From a checkpoint of a small transformer trained on Wikipedia.
Size: 8 layers, 5 heads of 32, MLP 640 GELU, vocabulary 2048.
Training: 120M tokens, 7300 steps.
Each number is 128 + 24 x the weight over the matrix's rms, rounded and kept within 0 to 255. Layers, rows and columns count from 0. Numbers have three digits each.

# layer 4 MLP up, 640x160, rms 0.125, rows 402-639, columns 120-159
098147038129139129078112153117140178135142127144119106111150120134144099132155120145125115139111141140080146144121110116
126170118118165096171153108118105146139115171156151128086185109135118158143104103130135127126121138114163120120095088136
132109123120163130109135150067163150141115167100143132140099097132142079111141110111120109089187128175127124122163115112
141151146140144093138124070091116143114136107132113094138124137129143102144157104136135100129122098173172116110143105143
117093180128162056132094104111101110104108141114124104131167130146119090094157089142113088098185119108141163089131103132
103148125110133110130124132102152139154136125129153090163121117117096103130141117126116134125087120114112092154110103134
176141134121120125142115091127154128095149100135149138090126101116184081123101147153162132116099154146110099096170116109
157124177118160187112165105139099115118126109143183154168150114130142118119095121083115117134117136133135155144159120142
122142121127115146113172136134151148114143116131151127116123126106142132156122077114114129127096189122126102147151089132
122130148134191101133088117090147094106095123110095092120131151128091095149132141140121151132137141145117130180136132152
109149154110114159148150124121175124145134102088112101148144110120123123161117143106136151112140121148165163151118129091
131126119161116140178070157142131155085109106083099105097145131185127128124164166113115142132143112142110112126151156115
117141118129078118129097118143124126146100085115127113116147119103125128123139149104111112134126175164128143151163133092
124102137103103129122168123120094128092118131084162133138124098110110108134132120146137139128141127120146098112111113168
120145122137141112128143132108144130123205139117121134119129080179129121102149134133138153155137119132132118139119100115
154131147113122141091100144108132103157090119125159145167133121129095102146178121088127113148127111108115151108152170065
148108143117140113151107130136130139109116126094164188163107156132138138148137113086137140100102154134166124123117121162
118093129115114117112140134117148117133079099137159146106124142139118148090108143119099134164132116116157153083131119115
163128098138075096107144154095143105158149113131120135140135110123142145095128095115125109109137147110112113155142138125
147178124092140095134134140119115147094128093122114154120124133124128088121114135111149136110115133152148137113124118143
160116139109106091123158070132115130126108100114110166120163092099121120107100132145165171112098099159133127100110145140
138117115150159095145152135130132161102150127131148139184153116151096165127146140155130116171148129088164061121155130108
118139139117120101089129128128132136139131130143136138156151105121185137102148138143150100112135145133168151136158153144
112140151172156127116120084102125126132091158107145136102133104115064132194142103139155163138101106130167117158150091142
128145141157108091126106136116107155126123104158116128062125137148163112118134121129111097177149121069109142137088128148
140148130134098120128101116143151135169149136139104121105104106100099084125153143125098131125137118140118098168108124107
166089117098124155069128115113143131106101147133133113156126139169116129093122145141106093100092197124097142109150091061
125119125106168121095159142111099132148143129135136155136092121146141123143099161142144128085152157149124134149108163112
155104141113127144162125120119122137125142129114109103129133144117121084145145119172126113101117117112106127113148129092
126165120146112139105138131120162121157137137129142183123125101151103134119118121120121137139147162146102149125128156133
160172083144126177108107095130131117164132139076103157123127107163122092126102087147142138135092092122074152147120157102
113096102081107141125144163160112098108099124131121163124148154074072132142172100155095163183132153150081130122127073146
096100105110118106158093144142112156163152107154127103104107113120103163121110120107157147150176108091127128075132122127
104138105095123081075094157118142111123151183105112168119162070157101138080135093145200090138163184100101091143134121119
106190096139118140135125131183133107125148129167110092139134091120091121142087111089182150117115160132117114103100140143
148106156134118077105118108082208159150144143123116113181146080120135111144161140107101146138132115083093099177107151056
111123145115128146126164122142111105140113080151146151132087134132107116104116146154128108179126130130150104129137086131
157136162145143096077164122115133129106125108100117118155127119155107140121136153102131094095108096122158155152120122148
150109124124146136147132076105156115168137136111130129133128114127161124118139094147140127124133154131107122104124125141
166102117113115128176076120109141118173163134109141129125113117141146107128126163125107130144091155082089149107143167110
141127137103164120084107119133138143165102140085143137158155146121112125150138114086104129113150146137172125134169087127
099140113110164127059125166151118123132096158120144092109107158091139126142108109098127151135118159078108120130173131129
112158138123113147104116143109131174147132137136100129128154142135138154156125167140129142133099132149125146129168141170
168137124137107086137123172142138102108102132132131087129113089138137123106124143138098136152139147106128119146159121154
131157133140121134108108092112169139138102167109123136095125157132116130134156122131111114140146104112164136134099137120
056138138131155125146098110133115171100161119103176084118133156143160174133143124116117115145122113149142119148140095150
111134122141101154085130141123133103150115128085100076118174130092122094082125139119112144117086135109122117151150133134
154087120141138123165155110127152134096136163130167178153144141112108152079160124163103143129139164118131156113119127134
164131112113116105143105133144113110121066101104115131147142122138106169090111126140113148114160089120158139104141081151
094114107105093125120088136084131155175158153169115122143137141168133126139107096112106091110100137101148137153134084086
107127125110152099149078133153127123119130123105102125114137115132114137116173123161125128193073125118115183122145152137
096119134115188132111163108148115121144122155126161152129114098182131133114146132086099071155154117148138113140114119143
075168131116134122167112151098100095097146133157134114041143108151121101111137080171094135145114131148125128083131121141
157149150138141126115081119104127069138135151153129119101099149140145104178133110132128160164088136125159140047137129122
125160142130149170132097127108119198137154107133112105083157181149096118133118126123120152133128153171131090121096120119
095100138125156119103161184161168132105143084111142126096120091131109092110118128079138147117129138126111112132135135134
109166130120142119104137140144155112146146129125105131138118143099100113146147153130117126117119124112144139132112129118
115131119131115139133136135136123127135133107093143132117138126107098131115114139151125149130113099128118097129115114152
091155128131121148127164106162110110197142142117099153129155108127144130071128142108126106094118127135089168089147143147
125103163114088123095084117096139101126115118107102176134083135154133130165130143126136163168120148083152147116162155120
124146133123151132123122127099120124154129140108087110124113164107111117154133170112131152120146149106158138119130128166
117127111122144140106118138104143124167103089101141134154128163136094099115127128128136122127123152122133122127145124114
111114137121128137148117126118101102141125101117112079135131132114134146129132118113148111138131153107147172130094127113
099119126109129136153139103120153139114130135135125129149137139123120101157112114149145111129105133094146147144152096115
089179116129122136141124143128153123189137111153127134083150130119144115054092136118144161138135096142106124123129120136
150142103101125137177153147148130096127120092126142149107127133143102095127101110115088118119134169099107092102135123113
099145121152164149104164198107122155141124137156129105155126160149116123102135136118115104137097135115148134189126155142
096136132131147118158147106087157130139100105138110138106181158136178123183107136182118171171096127145108143113113160144
141137140082140190137124108148136153123137116144150156132064151135139151128160143132130131143088154071085161164133129137
115138095144117128124134154134100141144154138098090116087143146096144058067147138129095107141166129139194099138117137125
141133119133122098116155109107165148160158096124073123126152173120098129119108173149130094178132153089150113136105135133
134161102132174118149094125102129148135139086148139117157151103143126171094128112122124061133095138094097125128062121126
082150121110133138100088124119111121162145130121158141142159111153088151102096143139188163124098119093105124138159142131
118128130126115129133129132102121136082172174136183131111162119157132141129128153140114112091105131141151147102183142092
149142148078139139131112100109118164130142180119151173111174098130163113177143165166088182086114093094122097117173153162
122142141131153174117085150136103161125097117109089143132188159108109125143176138089068115101110168145140164139090180147
125103129114164071073197158161109115119154153147081102101129122142099124086118163104111122135112129115122125150178115103
135134109131106136131147144141151141173103134127127125087105137124129147171170150143101120151107138104093120107137116131
102151120141118153117133131101098111137097172124122129154147109142139125110100119144094108189112086109125163112148092113
121121142151117121158153136105132113109149100108112083090123069107118126076123143088109150120092134087141085137120136164
179077101142088137124140070111162091161144134108146098077109141156116129148141155123118130116160081131105119118166156114
131172168125135130157154098130136141123160140121111176132133200149080125120110154156100122118093103102157124119129177126
109109106152141119127146147113137117129109128124085114152155102149132124126164083134149163134127112124104148120100166145
100151155131146146142128139146114105144158171120144118147114127125084132154153131142118103155107107141172136113140142111
120125154069097091128118140132079147127147179141114143094127130144145146132120150121117149136116150128115098138143186146
110155112104123134114094123080151144143114171065173127137159139147140088126152085146171097172119125141135111156107106135
120113130123070159129119146150094170132125078123140106118155090128085174172169149134160140161115159088136127147155140111
114147077136153112120142090132153140145105138088049131114139119101117107090102117139082138128164161153132173128148171132
102177107128146123124121134145124116164148129106097120133098127134118112144144136078103122112139171073139093140111169137
171104126115142140134159125104108131132072119112105167135117100122113148103125157155116123136105164134092124083118115153
139111145117135127163116155112150128143114117111129103137181137146105153111146150154143158164160090098129118157117116131
105111115150144139166127110100074106112091138118138134141129129132117160109110061131133150098116180156128102131082125152
155101142151117103147112127082167114131159098135085126148113149112106132154157140149105154110121109166131108140095069123
133155138101173127096147141110146163130119112132117098141181125100123129126139140124145122108130140111090095078113140172
140159151133159160127092178117128116087161128093138132155139120113105137108159099128158135104140123144154134142133153147
121123102118144120152110106121154103166106159101107141149127168128126139135129117145133116139147153122158071111108101115
126139177134153163150104136135122133152141155136145146162106087131116130153140129048107153141126110089109160130133111142
103146134124120124131149152085146128156121139122102163117149154109153171174126111129162105111137149115118144104147110122
099087158115142095179149135105110140169147101063109123098123129170125152135173114112136095113106151150149098153124108153
126154136096134130117150145128153114150091166068156110084112158143164121125123153146116101134143048145126130106142098139
110127110103151141142121144160141099148114156101140097139123150131132126160139145145129153126144121102149104174133144141
158159154112087117121141125075125102140161081130117106116121096108139173105101092099145107116157128147124136160142094102
132134138107128137139128105133095116084156131149163121116102149102114123109144133152126102156156117106110103095126159106
118086119094133116163136197093138126130102122140118108139151145153071115145121109151146108156104127118131143126139117116
112146076108127164104087140134149130133166112095116134096108139176134164120126086162132114139108157111137130081085143137
131126129094139141138099104141148167130134127133126129137119121109126122136108116151117147124126126088104116127148124131
122104150143120124151141077112097142121152079090148124125106131111136073143149174111179139157128165101115131130109108139
094093118098134107143118095083148128120125145101090107162167123128119113096118161119133152108096115131109161116089158140
115147150114078121140135130135147141111101134112121079087159131079110120124159106123089133156102121131060114121124113087
101130112131125078130149124091124144147162079157085080071132152131120116141105143123111159114138155131150116149125163130
149146121116122141130116115141152125125141123129187130157106095115147126100132151123128115170119111084166121118125157130
132117112127122130137079136137142097128162164133090113117114129125147138117092093157132171092151164125165166141090091113
136110122087154178090138160137177138119211171099136145129148105121141174117125143119103073134103142163114155142146120139
112092126123142113139123134103090147145147141098140142143104137125089119137125129166129108156110112144123140145100126142
156111145116136133141144142134169157154115132135145181127158138135141154121097086127103115104149113129089128113118166152
127122134116148123164102096139107134154090090134142117160121137137174100138136160141116113090130137102143097119085130126
133145139115115175113111152140120148115105127120127100121107163160129114114152090150108116118114140113106123109099116116
159133144106128127093122141102159135152168132114081136142105122170097159153171089148114179170128155144120163057150106125
119129115085135135152091107131098155104136103135156116115122149121111138114094141132118165119143191157125153100168142164
143138112119145108109110137111080148146132112107111108128135136136144116139120114086130137131131118122144126120142097138
141126125091103136147120131104173113150154115110119146135132079123113159131120144115121136147133116155153100145155110139
092130101112179147136133116118157138139138137106099126116096166100161135149167167131130141167106122133123140096089133078
111147119170131134095124142084111111174132126125121120130139144126075101118141140129111136146093136104133123130112109086
133135115087104124106145169106222115173094126120132123136147167097117127068138167165145150146089124154145091114109175106
154114122093088112123170122116130154136132174126133157147120114165157116088170139152124122137139074103129110111146121154
118171146139113099132160090108139140096093132150102177147159145146110124131167148119128089139133110131099137170137151115
141150122113152112124138125124082089165105138080104136137126097131138114135149139104116142150158142130152145106148139128
102131087140109067119102147155128141117140124121122115139115122106141102087134131109132143112131158126178113170140110102
127134141093136124153144138167117133145114147114130081130117132116152107139117152141101143146153110147132090146144134130
114085091141119136194169066087089097113138106075122129127126086175113151103142144123152137181171171145093077119161156121
088145108137077158100109130125110145155137141111125108128121134118083093100132163152109133138146113149150106122128105125
103129113128132132106134134125147130160156117144122135132098158113116151137129117144123118136113172115124110130100140133
112141128105132156116119133128170138141114140121114065119154173093094111133139100129125166095144118121159102138110118163
154152168166138125140154117075134129105143169151154107137138163138115106129135158148120140106120156114116111109153154139
172146125140173121126071087159129117106131145156082074113144136120148128110177148148112164144154190076169126126131146126
135169127114083136158116113185127135118144129113155115099099121135114135143130143132110124135108137102139127131156110144
096081149122119114099094128110126115155141137107104112134136123112119160106125097169119148140140139110114116113129110128
077113149125093104104096120134139117116125124118177143154141150120104117054129090133107162119167164132144098169100145139
126104097105144141108164126109153114121148157101132138103163121157101134149130114116099126128137129112087161084121099134
090137112149093152097149146139107136154075115132145137129140150103114155141137133108161120158109121133108101127121077093
152151134151144081080162113175124091135108146139150100131083130129129141099140121129136123127120143098155109111098149177
097134098112155132078103127170125116141157130121152110117140159126111119178210117124126089168143136126080132121093162122
140137148138116075107135163161147145158113112077123128097141138132116111108124177114135119168123133121145105138124117094
136131107120133168060134082152136140089149117155170139126184154099124134149181118153146152165143124110096138112153116082
138138101119101150134164107145128114172103122109120140150102100136110142158102112123112124109138161136134131154145161094
132170143100129085117103119082164153142159115130144130086160171075088113118111108156124164115167122154180161100117140099
140070122152072134113112184107182128141172124113121125073144096112111126105144125123144142113114128135125131137113140086
153133101093129140108143155176115122114165143120159133131117106146117155135130186092082124116116136104160115135148136118
129160114126168169151146119114123118136096139122145126135147186125131119146118131129117130132134104155132099110096168124
063118101119152104115128123131097127147113103126135099185121141105153161106124127139139174119103123110152150161135110140
111105144118138130124162091133178153139129129155150147133110120146156113146112106105136125107117121124123125120147092158
106076105113091079141117114136119177175093134103180138140108120103155144122154152138151121149103123103115114121150178159
146160073126121128123132103157138078153109092107106082144161109180137122135151123169139133148131108092145081115107140140
167095100137156108128172164120117116146121132120151145160125102149147117131133127136146146133128111129101157148160106136
158123152129101166144127078138127151147126114124093158115126091092120099107077118094141159150156098120114111132126120127
136181113101156141120160112117137135158122158129076142099125127129104164164109147089122133110185130112150118137150132138
175152080196102154191114119138157144129163099123129126132169146129153097140086137113147172139096161083155118147099169143
142098105138150127148103141173126141135122105113136178106122141179160142131123135153159169146118082116134157090140098161
190122110101134128125130118114087157163139132136113116138122122107142140120111121073137101148160090119157119107164126145
103123135125178162143106141125156147147129130120161115096134144129181119124131117138105153112103176118112111146138169136
116116153118122109168098116123186140144104108107121142118141133148142116124158100132121092112129131126126135091144093127
109128118126104171125128122104132103148136130121118134140126134118089132145145095123106131109108120117122166138159141138
133160117100134157071106102137126178160134154123183158132155103162141127157131117116168153147146122128102107114100150079
119130122141097137101131116118156128135132110128113100164134131094111095112134120131121137129115146122132121132130139139
141105108100160117130120152075118144144082133122116151084141155118156149161106127132112151168122135129107126123124119141
134128128113133106101148155108137114157152118119135101153141094082084115134178158125150130099130151130117137105135145170
134118141077116160139124133144121125148131143120151130107120110130123122142111112127104117144136128139124140122136135130
152102114151098194098109102140100145164104122091159135103121096131128065122138129133146075132129122097066109070132132138
165123084125099098166092098091110139115088144115114149063140171145118109137125150134115118167164127117084153097141151149
130103116114147144178115138097124118112112156106108105143203148102105119146103103152097133148159097116137121127115106154
149161123123107144151138137136120133137127110102126122101137129149137125151144089124171127176122100109111145114088102085
084112113068124115146160139120119143124162123142118130109131126141132104152120063135125149112191161134140136155147095133
148127139126134193114128083083198124130177164136075122138145131110118142101148145108109092104151176105139098083103100128
127129138091170140114121104130153190135148160101121113158121121084159163133154120101134128114116127136146136100121123139
141139121109119151082106103125155114189135157110130139115113121124138121126081133100130126138159131079120172121115125133
129081181084097120149119105137089141116136128135129101103133156109104156093136131143124136104117111147121125110128146101
124135123123150145114144152106168173158143173136093158121163149163146116139132096101088139145128117083116152132117139158
120131144132105103139125131150123126159107149151112174146123141152144107118108113124115149116099147112125083116141106157
150095129092071096110116082113154168136110145131164116157157176171133109126127093115122175126102096175150119126134166118
156157105155109086094131136144156096146114153160137145144165149138112123150150137092098124107130102129123149083110141124
147107120128182118132129109112101112147140097073118109159121105137074099145134124124130152160153143104097144130112122109
159127145104131128149143165110095113177126118129109136126124115116139131101118107123131152141154127154121134125155112140
142144066143137132094150114152120114146093100096106143129151179169099121131161096098154118134100132139099124133164148099
155058145129138112162152122137187134123141115102131124133116147108109118139154084136138145115110185174136151129152083126
115117122138108073133125124124178116117148117158094117126118130110140106141098104136151154086115139107137145134102108112
154104116133065133145121117142129194072140119097147110082125133156132138102132081084078137098131110107135120104115165159
106170145127126116128159149139115170154085108136169098100118149150100094166134117121122125149092145099128119133147144081
142149088150122121101129178155132082065136107106154114141117128137143130146126129098146136101127105128128120112156127140
127079139106161132110140148128130082156130137146115109120085105121163140117147114173130145167085139119139135195127125116
130119111132183119110143092110144123161126082133164081193155093077133107105139110104119124123131098149120129127108103142
128147111107146128102135137111118118158108066130105096144126101126118111103148132150121111162123158065126104106163146083
137136118068097107093161114113109081102134127141121114108144147116084132079117120070155123118120115119140084132098106095
135109135104126120144113105098133124167140133131120131121156133128149164099143107162141103163147135138118157107136147069
112150110139113105133162151148098162170140085155136136115119123148092102143115143175139149131123127117108100167138148138
110128130082152117129061142135139148132156123132164126126163135147095118148165137120130125103158134145126078114129135157
092117119125133146145141138116126114146157096146085120163151167090126124117126116133100119136117118125118095190120098172
128137103097164166131110104160155158146140139119114147129136126119093136146101104136123124093135111109118087134124135151
123090124141146155126141106087129096162151129073186111115073148176125095136155118134121128152082163122113121080104121097
138133095162116090121060165088127127151124156101150140086114074119117179119110189170091164135112115119108133143126103118
123149121109195154114096157071195112147110101168158108116090093131177122158178143107098097069119112116123150113123086110
118183108129110100146127128115135122145144091110114127159136154121145125122128150151149120145129177153145128139122133143
152101158131166144133141128138151158126123142109192118122155134153118113141176110156110106128113125115112098116090147141
142102105105149130164113130097150093132112144137155130093105119176131150136166121116163102141105141151166134111131131126
161189103099141124104108135134116133143133184140148131095122178111187075143098123165104097145142126143146138124124115116
163143116154110098163167135152126163135105196094122116130135157159117135115159139093159089122097072067137118120124201120
114147111125171117100132115102132118124110145093132135139147151136116088119106132098150126113126128135144109102120098138
075140131155135114143095093107164130079142156132104098127157105128148111145166169082103142123135139093115138146109140143
123092141136135110164120139097162112134118099110145139147131120128080133157103133133143143080106115113151150132143100135
116176119138158104139136141112105105165141139148134095107097083127142151060113154122146120157110141160136092175177105135
119128114116119132142152147086158140132179156122110159144083084110100166099119101098116136114122098093137121152115148135
108155086115142165145110129074056138134132142087075143101124137083082114103103094135137157144104124110130090107126124117
118128115166105162100132090137163111147089144109125100151078104133157117161116162146119175120178112092108133133144160159
108150125114109129095107134177099128119137134101150190115119112096135139111165112125120133102133149128127084157153132120
138127154155113130096165123079110172145134134133115122136139114122133132138118095119121167180128088140150126097165148147
097121082101142163122151111134141164172082163111113157099113114147119140104155144076177117109123092110121132127156109119
147126091172181143130141127116117128162111111079138123116145130170141096115145161058109135158141118152126140101160126144
117151115139104103158131117123125154126119154084074121089116126164135141109097121158089140118100159114097135120156141128
120124096140127133158142101135128113115142072116144178092154142146111136097097110092134146171139104129135101127148108151
108134168138104117118117160098135101134128138140131122123121122136093153103112126078114103117093123110119115127139115106
181124117087115120122136126173124088124134104120113150130167160088141140074144176126146135110130142117138108081133137121
124183103101125134147167169156129145120117136079113151091150163140141172104045116115138134090119130118082095110187121114
126168139155164131111165128147121151147118107124100135116149143138164117069089130106147113108110109107120111148146143156
156117098106173112124155099131139147133194126138136152095133168097102109121116111123109131148112110169168153182122114153
067101127129102100185088077121120156122137141106119153151111089145104154122167100130137108098085163114136121162162159126
129142113111110143156132137134123114111182146131125095175137107116096112145130078139096145168097114123155099096141123139
085155110190159097070141153088188079163182113118095110115122135121129137115106195140103174120121101173142135099121087121
122151103090123158147122121113136125132163157160136099114118098136127152102104168124110137172164134119078117151109118119
103112089111120168170174092132146219142074109121156141145122140131085098101148084151146145140125170112132116133107108112
157085145119135158084119118150159097137149148105120129123088111152125172084100111116121139163101145116125131130125113190
115118125110118123156173087126161144133097092146141145120135126115129110143130139114144115161146140117130150077126107159
122155131128122181124114147100196081110166130108194108124119099125108136182131106103138105143124135103131095105115066161
124111178120137134111160094123147150136110128104144085146140110131123122137155151106103150115109163137163149127117142128
153132103127145150113178156133135086166119127100120122150159142121128113119163152138149111128155138108115131121126083099
118162134132114128124159119080136157144083157107132112152103149088134160126106124165090114119105159143104120119120121118
104119130110146143134103129099134122135116156118098142131140139130131162167119131148126141104108141132160135121111112104
149110080143121161157143089165149118112182109161155075142136130109155149099120143122180153089113105132098128147102106120
102167163098127131104129090145115138098126122113123138042137160125116125071118114079107123155099153095102149072148136121
143155150137164118110099148100126187159143137104150102107145145125134129107144084137120131162124184112103145070141119110